Weights of a small transformer language model.
Size: 13 layers, width 128, 4 heads of 32 (1 for keys and values), vocabulary 2362, 2.86M parameters.
Architecture: RMSNorm before each block, rotary positions, untied embeddings, normalized queries and keys, capped logits.
Training: a variant of SOAP for these matrices, 125M tokens, 3812 steps.
Each number is 500 + 50 x the weight over its row's rms, rounded and kept within 0 to 999. Layers, rows and columns count from 0. Numbers have three digits each. The size before them is the row's rms in percent of the matrix's.

# layer 9 MLP up, 512x128, rms 0.25, rows 200-254, columns 0-127
087:506493410429462519463509531474542438447468472490475471597411498441520543517546514496525524502579487529547582549558514535499517543568526561462510494482482391456539472473529491432566488497480469542475426392476480622480469437533557529500486555549504572523531525509448567460469509590542647515566555453519561445473476450460563493414423533463510447462548575493497477497475350509457576453400
096:445504453506567502476503502477475503470488484449472582553444551512465460403380530527496507407513454492522531423598471491479469510482478571454471478569368442592451553477556536511544575500554506410595563323494526493476523427505493487563542482500523399480537459480601536428480530411361546521495512530483502488482567533497467516514594515501506515459493487535577541488450451490517524522537
094:413445482504455486595513483438581493535527497538543480534525467443516509586562518538507444481518470566515506464551468434545528473490466533437417589444472471522464535474449472529606523382524489467513486531533552555449513513543488390417533551486466591454593491494506448450567512561504488510378560505479437560476383480462504506462432458379490494542486429485580458509434395561450491510428
100:462453545426512528489450521448497452522470485494507524543568549548404525495435467533542538541488515487532592566620451601481451522480508536486467577476487540556569506485528557465543533469445500558590478574384446475540530477486570532447528454576531440474423459502581464385455456483455487488456527657552454520456516520477466422545463464563467526427415527452516542512460529582478427481420
091:535482488500562526352532517497483506515554457530480497478479462409429581537467501466504524503561538577518473534452493493453602510421471495456524505461408626447528580452569526537466521456561504431464491444422632473500504511472519557460482463568467536518468475504532451538500472447463451489450447552467429457496614547491479443548488509543560481543515565386520536548476515514432679497524
090:449478510388434525510492501450578388465472558564531477500576510551504459501557461517541483441440506459562543514478551563543557534457583551427530565602487477526490440543459398487571481503502457536515501469520386446480511457510464492450491517517477467417520620603512542484530490431571498496488444453409619511491618458507483420483477501410497466601505465530531507564460519516462480451421
094:494518511550576617485526531459501470522524428442612551538503479499457479539580535352461547537521546440472516508549492509523479522573435494469543499487446338513420481545500433555381454614448532495496466521480520484485556557457592509515531491592531585533524433573482462492532504499536498525524530515498443478565477474554499397475465479497537528576484507610384512520458432505509503493436
103:479499589524489433488437517508495514535442485584504521514561515427440429386523396580466554483478562522379521441509371489519571515462514618441469519534484497589524515483502425464521514512554572529485414550470453447490572576516471490469447480456457651475485540562550548491455487559615454535505416451457457501555512573474503504479472525478546508475588548508473483521456539473462456437497
109:516440528548494476624511460523537496478465580379453576410560415496560472553461492500516489542497472499473583534530454584507492406443484622480478548432582525479502533428494457513554494515524413578520511551541517469495553547497489577507406498502493494453477468549557511582510423530426552507574456572522480394570519469567534528541481525480481399441491517383567568490492474471500440498564
092:504505377555554430509557545624560548436440459533551513524521464451427467427518419586417496560444451507487586481501485602568482494553470442530437531490440522538586486494456453576522507567569507466546491525536521492534481437504471449486548459534518555517558449475539537491557473395474508534456521472548455425519523473583573496442578488579514513526486460547494558559425385415557486479561
116:425557536469461545456493588467564489530517554474581504432514427481451456576489420435509480456557528465580549463567459392473471511506493490448556437568433513536456517495585521492477492499478542421460469472412477445547598453512445492547489581468447549471422503501519572465486576480496446534571412560527524572557395542429487510573489515551489419494474570448544580528503494477414477622503
104:574572550500499522507488416521594527470537525502466475427548426527524477549552490457518524542418502410529486512420494452501525501473484518486476539485486472530519464500541466575477468430490535675558474515475511514491485495536608418453483393537373485419465519509436521542462410464478443427406483538411588575528512473463533544414494478525472434478512470482517478522514559401639484527505
097:538523507498494438484443465533522528504579484506562517520488435526447656597543557594483500564532567550534444437499443489460492523456492578512560443489543433461525651449449432586503491494554422566510420487480501474482480524554492483558560508474480432525481468552505560484533448514504469485453485480408388483530555443570476433508568585511494541368558434431413526464512461497504510500460
101:579477518484545524501573458549549517471573557487533453466457630404522491506562515540558463425436583576485490469529491562516490545481644482468462500479417479451444501436484563480452501503443465517588451533485377560449486517513549548475536512500561513495543564416540437533516517556519432565512562547556496484447520510465534396536475447544441513545535567518493504447475427393555595469418
104:516455575523489562482561443492462482448515424410531458477430476544498565558535469554539572519429477499556594470487601502458421524512475537450545516591579514548476463507428488465561446584498505523478534579450613497550525553489403479391538572467410573531451444495485494475502462441479599426438414511436482442512480439532552428536509441467434503480535563445451515520526533478558503501417
112:495455582489534535537500464461614440526547451448566446555485561506494461516513521510500415558472560478438553549523484526507599551454555479505448495441590515502488494494482533403487468480513457542467523565462600536500478430442556504490525481461500375494492570508439541499534470503512562423447565409464480469586587506478535541380480531559427423566585440533564602494421558538447458444487
104:531629593520513493470498526585487527513523514444539559580490390475484499508573480605474521509519512438512569647558548491561407380471594541559394559449465564647466474561512457499476543495562471473558531486512560542466496530516544581508643476421490479482486513459457471533521505482538493483486527482529497480507507501597473457527519542492500498517423501488398548499479544481481543504495
087:481462532549590468514470522545608479553531463482510459545494533483488558563526420564511446471486487588523473575482433543487483526453540544479518379438514473547474582502481457422458414540544386508528360466556485451470534494498495607506541549518529481452470557554564519464514403575503485503452403595570542485460550579458484474478502490434453541585413505576520533567506542538437494501562
098:481440472506482517534494588572578529509533496406487565540404528516484535541534501540536499562534488508515541674532533400533414564380541459497514469546505523446506579497504475520388593585480482582489510535453628446524492491573585469505507543526478447460478462442511501572451480483588537448536508453498489582489469520461412438466448481400521474551552529479549442480505454482545513503452
101:478532451464607631560493525590574526550563495537602593517517510522542446527445609496497523499531513463384452498478468463422547519439467451534505546530555599403481493519490501542481476487419465469537473498498459568406464512502458417469512482585452616582553541455575515449528462511530462516572394478488499569502473550529458453490578503470442456530563516479498465527555440494449498455440
104:545597474505504432542471506517425463427611450439528517442495492499456513441488498519584569499527523477534532497372474458427495516450504453489428521479408498534473521544541488497457473523425516509463429462490532465520524388458449472527569480445505589485557585457440509459480549377535443496442534576474493435556481566610569546517527493529437490496534550528550590426529543526356510457561
096:557478434535466531428452528496564447485512494483444462484398584506550525513440497491514383534482504551571478529521406617443457567431499559552450534467530468569370533548482543525459530348473557533461524475576439460429500550495481589485509583471523539456511421488509479458542468473532521444542505526444534521503445498484543528515537487507549490423414488421530550495509469623598432474475
092:442518567506441465509547599516552482492477448455517538570376543529582560531559532508590529515489539551445469496489499513510562519448531507420475500582403504480450436478545423461510473518494427460469484482499561499537491506586538538417587428526537451375561558456505532439461458422526430627545469498555504432476504561508517406470522511506523602435520570538507512515573500493573535448410
094:547585493476461455541487534409413555488507552513558476545548491504533498592575507533543479601414526472406569498487456481479560475470579475477437513482438487444449442464487416505479547614470535423477554419568491511557522475429475448539528445531447393588383499530447511508461506520437461469552427491480406605450472440548584506461515507505573521481580481505456483535435456448503474474453
104:501470488518433558568574569474578521475538511527565488472444537473478470546367444470435486506499469531528455521582431509425429501500490497451517458592560486494508524484495469509445407613471466567477587471379514504557497358573461370452556563512553482513398451551537497475549510457406489416514542494487538436504489466470509466494478591568555526479474572507447476492463502560475484468453
091:504484426479472532515528488573485563558454505447547481481466447512548442410447541577560475506476492504564473491516499539496496530535440516600550548461524502509454469598405485484412506504540491445490378551531468516569585482491512380563447576577461457499484483603476435448428595555521528513552512555551538584506547582444502497412424563553465493475505522505408467465572467402476522564555
109:446487472421472566524424497526500659558528459493571476491499400550507485442536549602510527483456521539461524530543521494443495534391502469524477533464552449541485533523547544524457586483569497485564489484514471420488516594467466493521453544577494481482513450532564446505458426584483518513482534491603398475583475471535488538549460462509535524475665437507434481494584562422519466505380
100:448486483364525531504503559542513513473524477511459478546453458524569537445483542562513434454498594566536570503516455530503457472461493487359402471493469563483448479405493436390516480586447548501483516613537444428477497396482505495570447559571442491435470566450428520446522515517443470473464575467466474444511510438585603518533468546445462450487564491573500515544537462398515507530477
103:457495545512472554522541549521573418484478482466484558486585463444483526522549454436503489510528471502508503575465543570393535498630498484452523571535595397447458564494518529577486456514494586476529576515540422426484447514466472484452551479527591512467505430494477473426533485553566457476550499555511535486558437490504536550581473526525496512414550443519337484532393541376545488536445
094:578444511474532493467474407518521539488557492506510522504525568511494526512526577423528484496564554413596514522582461431357556503566473459462520494494458533586480503613432485566438477480465486427540434441554559477576458536482458583495584474614475469512486447526538466436509475525531512420497486545472517484502513486544523456424441416483485436551558472576434474513390483618529456459433
100:571334513438532504523472525518518570510500485417585568489549522444378492497460570589498583668500518457446518512560485538482456535477511502520522533498572469498452484530461542566489520533552567532545442441552407515527554608505445475466426561510524546465552440501622544494490489491517510440572472525474474467499605431525502522462503527593516501518464475490463522481563569505431559485530
097:544506513501532506555453520465525491449555461509552547422406554547422573462486467566456547396494530501516453560535392526519519481511551566663559479570567447539556513454561484470542507530384480560513462474491584455552530478496422559515536558546535524580526443506574466537526539378488548451528559493497561492547467517445537497409465434455513478446503466477530462515561413470477499610538
093:575446598381449511471543446542484526507518543484576483446497439508483602441554535561459501506503430526520546592451491487504464479467607452468530503487542504677436446458495468427537465465542453424556497447535462506422512461489437538549471522587469531552549410415446525496501476452482413519525441547472536469589502473496436540525519515420483540495553562436491476572518550460587509434535
087:500505505422550561425480455492555461523595511542417595533520417505543499450549525530516562489491564471479521564550495549508545425490482466487498581528405502503478483460500622529499416437482509577477530475579524586451513420524552463508548429515443423424463531443510547524458530570428525517416599523488595515510541573496480567395495457529505494465572517441432503482428532448500623484563
099:537447476615523501501458451466529573482447556539473589524466513556482473492482456532605421475442450550542528462481447469494418566398505496454452506540476543424470487496491475467578493574424607508446559578491508467468417494550516563514506460500504537453509592489478405516523437458499468516427560508503570558479578542439580476444465544487456452458521467456373539400410569554507455503570
111:466527498539436595540524497458478431505602588457493511486578493458557535463555550505514525514469551509420567472402480547591538476461591533465489456506538578471456472586585456459466510462572497460511452505548548498542406557437529435585501573533455426424451497467496462528420521490507432505485470531534526556446616479491578547485408533454464466453486623524511457421508480454523597502441
090:448457499494462533523531499424531485374563579495608455464541480553377493461500499481548502554540477490529543529484542495549424522465404425451448563450466529432490573522411469488499558477549499440484488530484499510517528527495536441440505601459441419556455548607554411480464562554485528529580469517507510466485486519506461457470618506622599489490438477549505515573438523482405504487411
108:557467482522437507582565520458531386453498536615533450459478466485504496514454447484478473506530569430510482482597524479544463469437468451497502498518499423599554470503440411505449471493476464490517474397485465467516432538489473637506511460680419533518487494448450496442444481525550505568455533496456432505517515427517464500498572451517496450438514366499426610524428554558536499480494
102:420484552495484418443530531446493574480512520574525442514527559498527477472525498514525572520487483483460596367527492528466538501474543477460482537545511551496492484562415438507552508382466430426548536499462510521491492568507486450495489373491538442431528492586493466510523406474517432442503520443433539524479565461496585517472505475487445511369518394556542589502479410440342474446513
098:365471420525552496556516536503549615517457576460511535530422511554583530355412495482483540444487517452513524507546522528495493545529482504496450411503530474521444418497397535552434509513564497534488513514404505429431404485570556476459495377567508522483497495466513516587511439535583544553519485495512481438575476549426551429409505461499577482515507502478516435493464473423409476516482
096:525546453433521473426490546450636492605446478523563481526461560501481460501492564474460553525496405478572446625515503498565519503555451502470540447416510491505570483549530484517489556524493430500550572574530539578425531516534458567447546492462459583512532466489566527529393591507572521496485542460523511505512555493520516582515379562455446512505539557538484367464410453488521443493420
115:552482579545512547443444499510540471529580479439442571545482489505462431553542482590431515523442372542470476499516497425509496501519400418481526531457506432539442425460515507519410417589518487529454611491515524484533623561534555469520416554519468498507465539471543583413461470516550511492480549501494493493472476494483489438488439551537473485455356514395435475497557526574493531581409
104:477576461438379539513547506462533453479489472538540549520468444533426518540517533477471598435421487496462519512499552501523486491497479610458372462513605525478438632469559454401444449516511538452509551399495540393435544553429509485573498490507430542539495598442538494493490456475479551533504559457513435501477578575463525518443459452549514389553502488534429549516514580496486549460479
106:467434524511656498471495500503466471511461494461417540545515502501471486507473544492494467575558502467515493617516517435448536455488507531499410603513380644523463455515479495452504531377626532482525514535453368481415518484477535421506503501491450440466525421469455526518544555500486516534433524435457529542589476496492507433466505524622501414478493487487470442525462561447496428565491
099:508468470452451463480515514516633539485445538550464524485447462461465432522471415514508533531505474487432471500559602483461518521524453545509513571457454490607412506476457462500483551521636438510598499574517575544368511548444493554537461424509498508600447575503442466622512441480527512550467492491569466362526479477499534536570507539518439535484520483537529497500356518516446495479535
097:479607491491563430525503577485497436524523598365538471480529605560556490500549528512521473490514472523483607521465455503580607500536552531436455465436473432569558487524456521494542374525582484495484498410473419468541528474477468519566504523538510461549536593434489496564483529451533440475441564434530464538519588483442561493476411461509382517471553503516469534442495419474511544537568
096:575496523479473387497472525471421518449462459472496477520414506451612530478460471546561596571381537467534584485512452528546499543544514493465405444454481406473510562546501481449550396528503509498451512568455521389476566471534472471554512594482459484438418507523471549580444542515482460553434417508446526511539557496471550501478481448591524548501543547498537557633479591495469569481489
091:460523458517575461540498487507528513505382480462573485544467650448367571533562474543511516431447502500525552513598511578513485555431443440512515494461472473517559512527546552593506499388509448422531483565442436453528544513471480431534449466592536399444582501510502497439440534476514475511386431519512477497571478546488549513560561480539538539448479513487463566484488581525434422475548
106:534368461490446526510532607416621576569465505486593498520492520481449522505454555429472528526539542497485529461519408484427522541387468459467457476514438508535450541554497543428451462480557466446470451516540468478471505559460480468471564546511593493524464468421551497436392549540441437509466518540588498454485539637521454500512410479519464546562558530523581449540589484550484466444478
091:491486484473555526514501507444564508395501452449528500519528476577487498417561561559427475436525562565544504549500423563536444576499484496528435459549486558544440519486540507450491514578541435453550422540491471511449507499518480579509491443612571460533410513581543497439520504582518473420476509571488498506373549448436545475465546467469469557493513402426416493547545564507576476453351
089:458509515467468533510463494440479422497534632549537478576444576341481508498595540523492454546487407507492541553452443480507556507564442471467464436413481498511475461494454482474552518512491582491575517535524483564537517518484514473459439515563540514539537473505515509438472436554522518357559522465470537485472549508474471478394504480608574451526573467393418471511550496450602532399441
103:579499508597494570481531451503535550513526452419558529455498558477465500403509558590532473560444502549525441410438453532490389586552537525483415524452529468529543545574462477466472517570439486461463399587554531419488513447475618429518431509497482446550557476567534445476487568536458439514469477488521539536581563587502507394463544496464495566527524473491566529522562395482540515525486
098:429548582399548423422458472446540536484489490481513525507432484608535561529565490486524469539525455456463502456590488538546457427514468379414559508465476535488427582481462521471563462520504535457581460617538481458423555395563495461434529463613587539532530579496543488527503478512525462476413516536501461496568476518515492520580524635494501475539535493499494458488606506479453432520516
096:441408485611521542578499477504470528471486411581471491635426550453508480457407518545462584430453504490540543399608520436522411454545585554503530497466565553519477475579528509517418523435479447475508600513445556546524547530511439510455552527486530524496457638501532418498444452523443511513551518493459430522615503497508574422433485479532514519517520490545506430518466475489487535524486
097:445520453451462464441522570399595507512381498582564492469497433533579473435370533486426481561520510451429604511425560487403541592558522438464512537500475490529484485476534538519550479443526513529494610438488484501565479510562514449497419535488439565537487480382613518526540468512470589486553462560546440488540487523462485477466409453435490478485494491486418456444481512485465540550477
# layer 9 MLP down (transposed), 512x128, rms 0.233, rows 200-253, columns 0-127
087:543497519544469514558490500500588461414509515594483555519466569499434429414524517536497437509533542544451544485479567659598491528519378441503444505447505433476495508486471467530509495581487459580526549509542451478434557592504516541546559437567450397557516481506487498443486481542478526425562474440510484547501625478599432471549527529488424479517459479539524382515462520491600475527539
100:527497379538494510490601535524470410412482549543557464450452521549461654551479527581420582464387501420449551493447477493475541519520468486561455418538539494509473492507492571478504492500462415496579499578525473567538452508498511455526481574523541507519481540608463433488477556436530418461459571440534528511509516476542466513456397477607465448492551449492520478502525462514635556491513
096:465438495492564519451485453549471535540406471453475501625479556468516408537512455529571531454515518612552521480469567476404521484498491481391502539536484481439451520470514560515504551531389521519541543458545416505499533478473399486418449467449518554436411484386466537436522532504575557437439562479513520505389529569516451541515493491518395407556543594447447504508469555477517531445498
101:493492494447464537465396581420505513500511542429431566523602472536463487517446427507541576452461472429552578528497401520506518454548504614431458540513580452496541459483419547585500562575490492482591472499519413450495403460561522441508425460514460546531487443456569550458555500527429485460452548445495485565577544493564506544427583483432475493502483553606460525533498558543551539542521
095:523463526589588407416468527451478488433482459514485537483526533477524494415488376558477487504510374438464469584470527512481509517416516494489539518548440561428488533488451500612601576526435609529561494577550467468519445479475470520496428564500500481486525621451487428473556514397464486408440502537495545558599452476484483523553468565493495531521548434538465552533536487583478520559496
091:395480502560543539637477514480503505511387494472603445560457538575413499542435566480414447455532516499526487408468453500565518467543513494479507536557481581510488546614496493577471579500597509512422511509546461423415593469431547490588542441563528559450486495433470498487491568527518537506566535522458500476541521532512443513498489541481614562550575525440419487506499535550558509520553
097:494526391452520493413497517506478500468552508444498536395535491531528540478531533505547491597540442447548459506448473481452574435523554469568449452547501496513526572486534526600485578513636493561375551488580462531452473484475519491549454409467406443520537548461499544505503607536517509509471591486397522550442507382447449517593528467507526426575487458499484516478516423570483496583504
103:539542437500468582433538488520555500509645454466406529404459546462560431602538515559547587529562536441544524501413488445501484483594441470450430443406488535403434573560479502515579429529510517396487481569494511504517464552475527550488552524519485499425481450380543519459421560523521536518490479467517595541458439456495570562443497490540485509450460551492499507527531457495451551534455
111:567477387507433508439470443513516476516498497509474414478533516506545550509421522455501547572526603531518536617444601406531421517568483505516422460498443496417503444418477475504482579546505449519522498559489578472580539503576510453614396495497567435401532480503558408549509495506485469478513521569559506498550417472518549437578405465439536551468512421478487505529427450521519488521508
096:502451512394491477483525429547448474565541512509375518413435471407487594475466569579436420449561529477414504511623464452446497508537498532466467578490536519524504432506513482485523496561467567499614524497421485523458521510586493488440503576583535487520498444527473481377571579550513525565493508502432430491472488479485481459518393416528517514535541436439525543476443549503510404494560
102:545504538408446495437459534524567537521531516578491496547472508531533551470477504473482458517468518570479446564449582536492573457525536395501420422412558454516577468552583433467548602504392463426592472594427538491371572475506491479502492435452525527526417490523494486507586494420512485488491460543627571536498508513513569486436521505441513564594497532439534536442484474521505503493435
108:544482524564511503468467495515459527519394594499430515425426494466493525556470554488471455578415536465437470517493586540456563603539612488522497454436558526595605528424508453496495557566500522454578515559497434513439455450508437516547497477512449576580497615483515484478566481506604557486499494421438522611513546502503451497605534459493448562558466551526531519528567491464579526485487
097:449505467508503581556470494511449565570487491569415433550427413466623473511641551537476500430630559466543483514470428538480452494508426509513517428455523536431479593503516499564447539451539498596524508489566500546529467512486518427570489494494545609458494484518543545467485481549456474565516518480497399505454523511511475452495435447549454601449489523418530603412536507565521561531510
110:513470543582530497558450537378524493387553371542466441589387499506521563473521536534372565458389526504476476538566531564531486509542443540512552512423491489570472490446491512502568495517522414529572445549470409502450438497544531594488478509492553509479511445473542498493525423474520482453656585478505466505466540557530508474499449549478478503481467494526490534491607486496439417481544
100:581485471492510513423464587443521542526546487412530517461454440508508458469513543523474487481561460490425416437542409478484470523417401447495471573534426556462473567493491580574519434525466526550526557493492540480483565499518405560513479520466492451368484480622488481490418528360554514508520507513581561556492466537524481490596492523405443551489465608478544506435571505540496474541574
109:507507546479501457468423573491583514456551526480537495483491418521451523517555475557437458519485472497389466515465473453461489436576509551457539443546541485454479476569396573498571454599480517538504592620435523448482513468452616446575554556510572449537498535558480517518446549469513499508400489580398575594532478510480528485461460485542568499568584630501451526546498550532505490532545
105:533460583393490495567573435458449456500464482477472532482527474507507637487547531412484532451478474530519472504456495634465498518476462383648556472421498448587467518435536475524565532472500447490367506544498545505471543547523508488513491502496544524512550545558501445475493357494456529413422473475459488473448487565507379503514490464506494573502467432526476458509466462497480490379466
093:546502483625610521535488465461463526521468532438527518497575504565555488589471457475505585419586516490402507514443528439501403554517531485518521517561490460475537421577493481520464457468467547456564438470425455495440562579458625506533606487541519530443570476470458521501452407529522450491488463623445518488488525511433532477531476553434416505557591456442530507547552428463573501488489
105:500475492492436437509460491468459585535549485461530574512414480605466515511511491433503496472432427557433588469434476577460433531440440449467466470536468477468389474504454496607454459509547538460562489572443509576588581487420529423510574540516474413506477546553506546494385499468589565555527464483465497441418438442499491505529441512588434485580476545492516490544484453463502606475457
100:532555485520491526436507390647449474475499514520567535541443441540454510423476579542521534528601547475518449495510551483501459508595463512547444485564451464508557477541473496513477485452485544597515545530427424486465467540502501475462431436612537522494438515556547542411561490503513521518435493576515489495456493426456449606531557478530438475517461525468619427444549489627465456551598
098:497462480434467548489535512538465551525538462532610558520484463446457527454452457590533543558480480511502519472609487540479531419689531487537452516552500559444559486471523448517478541522464508418493448488509500573487505554552504533601521559401535528484442493477600521533441504450521485546452505391541539542442512542511421493383541491430438442446467528442506523480581521556471597535593
094:433446514493512504463436379495565503531548581436469463491502433473480553514465467570576516486517480524512478472502401522476506589409446555534483445424472541495556505507494518539466452460486552457448502431469518495617496511533500460492586502405552574417429465600473393473528412485511477501595475549558462483456476465423541398466445422587445512564476523495462562601545465469489501554550
099:516512491488576453470430527562501520547514407546499513512461542416569533567504559481439524534459466532473536507485483436464559505456526476480532595475516469546463481466505561507419487573499439429431521492449543469482467573523445555570607486269507484501432529467576505512544465514601532541579526470520378468507521498492434560439494419461475493520447518541485491463532493424514422444573
096:479468436558520467551509532532532501469492486518664565553602516513452524617424510474483567483450554509441477560505516515503543528507541493523398473447508518451384453556473373475473443544551543522540525468466447485492502589507499535570470577520516482454554483477483447472541503582477518603534531523543505483465530517570487568472457491546556458409470530507475469389535624403485583523560
097:552546556456528532495520466446457515417470548529445472583527430471434476486483486438420542387461457453496512519470516485447457422499572621464544467429510579443516407459498468495547591515528468447482466466434451548540448474505509498478559400374432472525508529490555491491542499460560608420602450519403522473454518522446511472465538472555425552546505490558574489544399446427494510511487
092:559553448441508494523502552492446554539444420508451560507401519509617424463502519513480540478481508452505461516484548511485539571502487487461481409615438606529488418525473435505523494530524400535468485534549476469532563524510533505537518498487571513454444464563494520417419465488483497472574496507473482527534368558545464472509538441448506407542585460515458462417577397391424508467378
103:421519507431514532460578581528410531522509487487428513483431477568463431531468449602544471515614456510637478519457557496480523485399426444565471472546405616437461603474521500549497381481452460453513448527449521368493513496478527498519540491531499503460506491387467522504491450482525459543423474471492574454528475545450491550526528576504535494496482565513434462543507475502460387507531
099:519475570529439509545568503656432485518475450449511481539476457513471555522502427444516559506539460462503494478425437562478494467520436478527451599487510538491604454439499381574503486512543417585427565471569555398473547505462502537511411472508586466456540540478532552549503469516623457478407473551486498524491585457524566542492476597454535500567547468482491426482586432489474526456498
100:451572461506474490459577430501566501488499403516607591499525541470420486592593434381521436601507462498451442527525485485541517554523505455573519483510544503516535485563531525543424445545536447411392499462501530494496528608422568494550476597574530506448556508481556496591509538472505522484534494515553407472511436467522463533474521552501513540496505494406634573572479443497497512532497
092:503448531524506452549549495471593527482445591529474540463507574508442479478443437508527503530524455489430440483500519498479446552514443563526607428495472458541558512415575471591526497541526444445431457588527565538489470472541414415512481560587536520509441530491465476503506483593513405550498489433503527490480547495481292435531560432487461624487509489493487473556566440480560441510471
096:489461555501560545516522616488511530428588550463439515578512461459558542503445470584443424511477481443588473455568474489430483498465429484563435522460451552384450475481514486479475509518399485527495517514468496451632540526432532525470430519536472485566483484454475459426513484534486521427529527531511471463448556450389408501564473528390455588443432413458570495561438524522494420475541
103:595561505575438441451468497516480477437533491428512460483432577557532497524475481495505524442510576506447483564476475463603535579569472460541441469569536548507616546509519561525476488423505489543511515381381415589515506568457438571561497570583505508508409449496472403521441464428570534566463503517405490571468457520488538558507503495498484531560562476472517454537560452481483529400496
091:478498475555526477441467446485484529535586512565553473492435556477522530530527572468528492542527480455446481492472450399514509576591555452532507506626465452557530576443573409469505525527471546488426591601492473561563551467482499457478527450473527466592531459557581481468479479591505463466452453538510463458510565494462367546485470471526535504444568491381543527632560462476522474434419
089:529470471497512469457541481487477487521463434526434536502465386439507518515498545469493499542481601379522523445467569525466448574514447471495544546542490490404538495547444424533511503448435542578479495500529463509537424516375572440564380514573524565483471554536516438531486537634471408442576461529506506563475502453428529536511469506454542469466493460468492397584504559434498620546551
094:495503527485415544558466516471532546500569507478594504457515528500588562379457516415504493614464493377462574480446476496473489439559491529456595575432460460517531576576507444569545512472578464510454552631526465469409553501484435503534546532527598513465508471558555462498507501552491547453428476458491484475512455587553529497571543506497504502551597504461557539411422461540536552461536
109:549575533479472471442400609486523520481430565537549488526514562548534652432420459537493561482513603387500466584526563467501537413387502490454433455480517504490567500466594469504583461480585493469539468591464496445516458474492493559559530494576429543525471490543432474538411557513480467498583517502492538523526518525425542413456459486484473498487518592475507480491556417467521520533444
095:521572595433429469465512504521490561526489477510550567478459493580465513459557507467502544526532465560481502483524508439467447537451431432546515379464528468479475460489549517389456545424458504566476539453483436468509468499422449497382469520446429430574500547521425465484472512544470421508522474437495510406479600579596586549592557440444460523507599492529557460568540533511568454420527
093:466502522476426465424525511422551505406464457547508552498549464456450437502523568470491545463504515532544484560561537550553391480446461478434509465500537533449485554462413474537496473493453560595426521467547473461563517517412447541462450452506516504522532543530513494468563479487576458529558535461578595470484599506588365559465420564469420542516580527449519524616503514458437375513507
100:515575508528369547439546521480464538522474549436472628415389530542560408487543479501553533524620540478460443420514564429560463497492514483501495522531476467473453527407525515429525509466496492432471474479481526508439455565444540456507508476427428500555506464548557384412446531546506527469528463547564519507543429546552546445509549546487594520431455527508557414473518496589561431549481
108:505473463490463624491476482449555537474507435465537560566514487592481414542586499561476497451490453447454589445494475522558483461478490512471531561577565515550619492557448500531467491465480423450460449482469536473455536509520555472535572517503513548501481470566416442430599390463468499518512438573456504531466571678537490454539534439533491542455461513575516464478599521456557484579556
088:460534520459585440524471564513614503480515523487391586519475529481528517462486510463483546477468547551469465569524510508493472515469456516464590481401489512513571443520597468513491500390466488477483513494480516594502433484418564551381543541418503476555458431561485556567466562438578525502548553417475375503507533535503525503471398451518472545533436582532548457471381537467512428576529
096:419472523498550567379508402451472491515567545406497582464457507509517452619514565555483526460497458484395492467534450515524525517472452547533539498490608409504465532505526485496493522550489471448449606442436433552404558495433551509450431512485521445478519525498608440465467484551520545470419497491535476577492559499466471485506489527524556508456339491570537559546564449507554558535432
098:476515429479442491462502349546575510464547471567461412452501585531472451506468525552516520595573492498523572455531450452407460503541569516598463453471479492547598512516453470454445512462518482521567418547444584528478484398475391517551466546427511480451467586452504549456494392481447582488518498444497541530508460470564468506488529509508417495466480510513499428488466424458442488370478
108:553489502478584456442484600473420400494505502518557469420521563492405449462500480525520560391487509583474446466472487466511559549446481630536467450509542515394496475499456477452521457547382527499552495517499517501349504499423448524495611500500552507574518360559462514503503567571458456495524481517425563499522536493489537520583443562507503492513508472432469481448533551476454590468481
100:530426482490434513542427491438510511576444551564600465532453447546547486503505510450414498601516556489530520508462477594462575525554507535508418383440598509551534493519549470545482587512419475518535505505536378502491571537542511492526487480516459471568381489539481372483449487551506525535476415450403489487509486515515521465458492400551455453521485465429470507502579540523578506491623
097:593461571541588507529414507445491508485551430464455506479481488465500560532406585502511512556469482527542511460498531506495407525475437466545514544579545500428349462636597560400488498493424486577568554589501551537486525499592520479537552494475620535477570520480586499477574423471551484499477471560488466468500433554492430481492569467483505445527454454495558545498498492557435495445482
097:486438494462570527569560606455442465467553433510420541604515538529499394528445520518475450440558542453552556583597532464510486480510440436516527473464437508481540560475499503460458534542355471527486489443475587458483535458443479526472523453527496520594477558469443537540500549403450379549542556469541464556477529519563466533493457522495410399499489436499604542532466504567525516483570
106:506450546527534453523517474516552548465615436478574560538473600487565383523521508524486431401547495536533458408474519537530540363484525468491494544526555525522443488546503570545480552433492532535603585563538509562468526456474459547490506501536507468548462444579532534452442555568593469490491528438414501562508501494535579571561552516555392493467507474569484501535474604455530471587557
106:566615423463548528439562543582465590510510364516446528538490510546584532563567488557578572528516463475447586570560516487488460530456534477428424533549459492469478473542492509515528503581558479460516526529501505485431420506412497455594538513399443490543492448552548522516471464509426488486406503484545510513557512650490528555492487441504465473556482540423474424404550508502495479567475
096:520433480542510474517405540480585469491461483512443549483517467572506458535464493453567481626493502550516402559428545520445483476600587424490488518396508454413503554535522487523483616450512467489431609468424494476507590539489531463523500469511621498476567506512446510501518566419529492535481489482459534517489537434624409509520504496596483525498567486578533476514466491604513533397463
085:471473474583505403442473574472410434518534473516477502517616468462486550531607531569510530509620503496532427511525485505478486531550356487511538470519464508478455545557586508493584525586550463481431507516541404454403450457480503525559570587522498463507461572512473466462630540487508471440477527558571571519584533494478486476482515481478470525505464581466526541485564457547488632486442
103:434476491576498520500531429495523541484513498555502544517487542413508389444555533511490489505513396642537442395477490507404523551534516436476537462428526514535482411559537555434427541543527574552499421478530528509545499370487465493437462404497534504517543468424476486511571675459551494456543484529579472533537487499506416447548436538459522445494500553520481501518579442553488539497528
103:558526582461499491516506535537487463456661598592528558547474556488613457504463605540482466466484440544534458485491452515452566441508497490506493547533438502523485497540558484524576474537565500484461479493561569451627485517616534474457513538525454501458559500413533437504550550483546560483539442435565408473456459401455420489533462478557495448479497493391413499592503451535504521479460
096:535539486570546443591499519573493566456473481460480493491546502454410511534513441445571464453349513517433605514447501455484419550494490597426454556501537462534516503523514507397489509517587585513502511450533441475477483532524601525588408505549391470482533526442533489545548487426477548495479437461420571531478439524484428488490527566463571544586468498490438511491455514520443443565399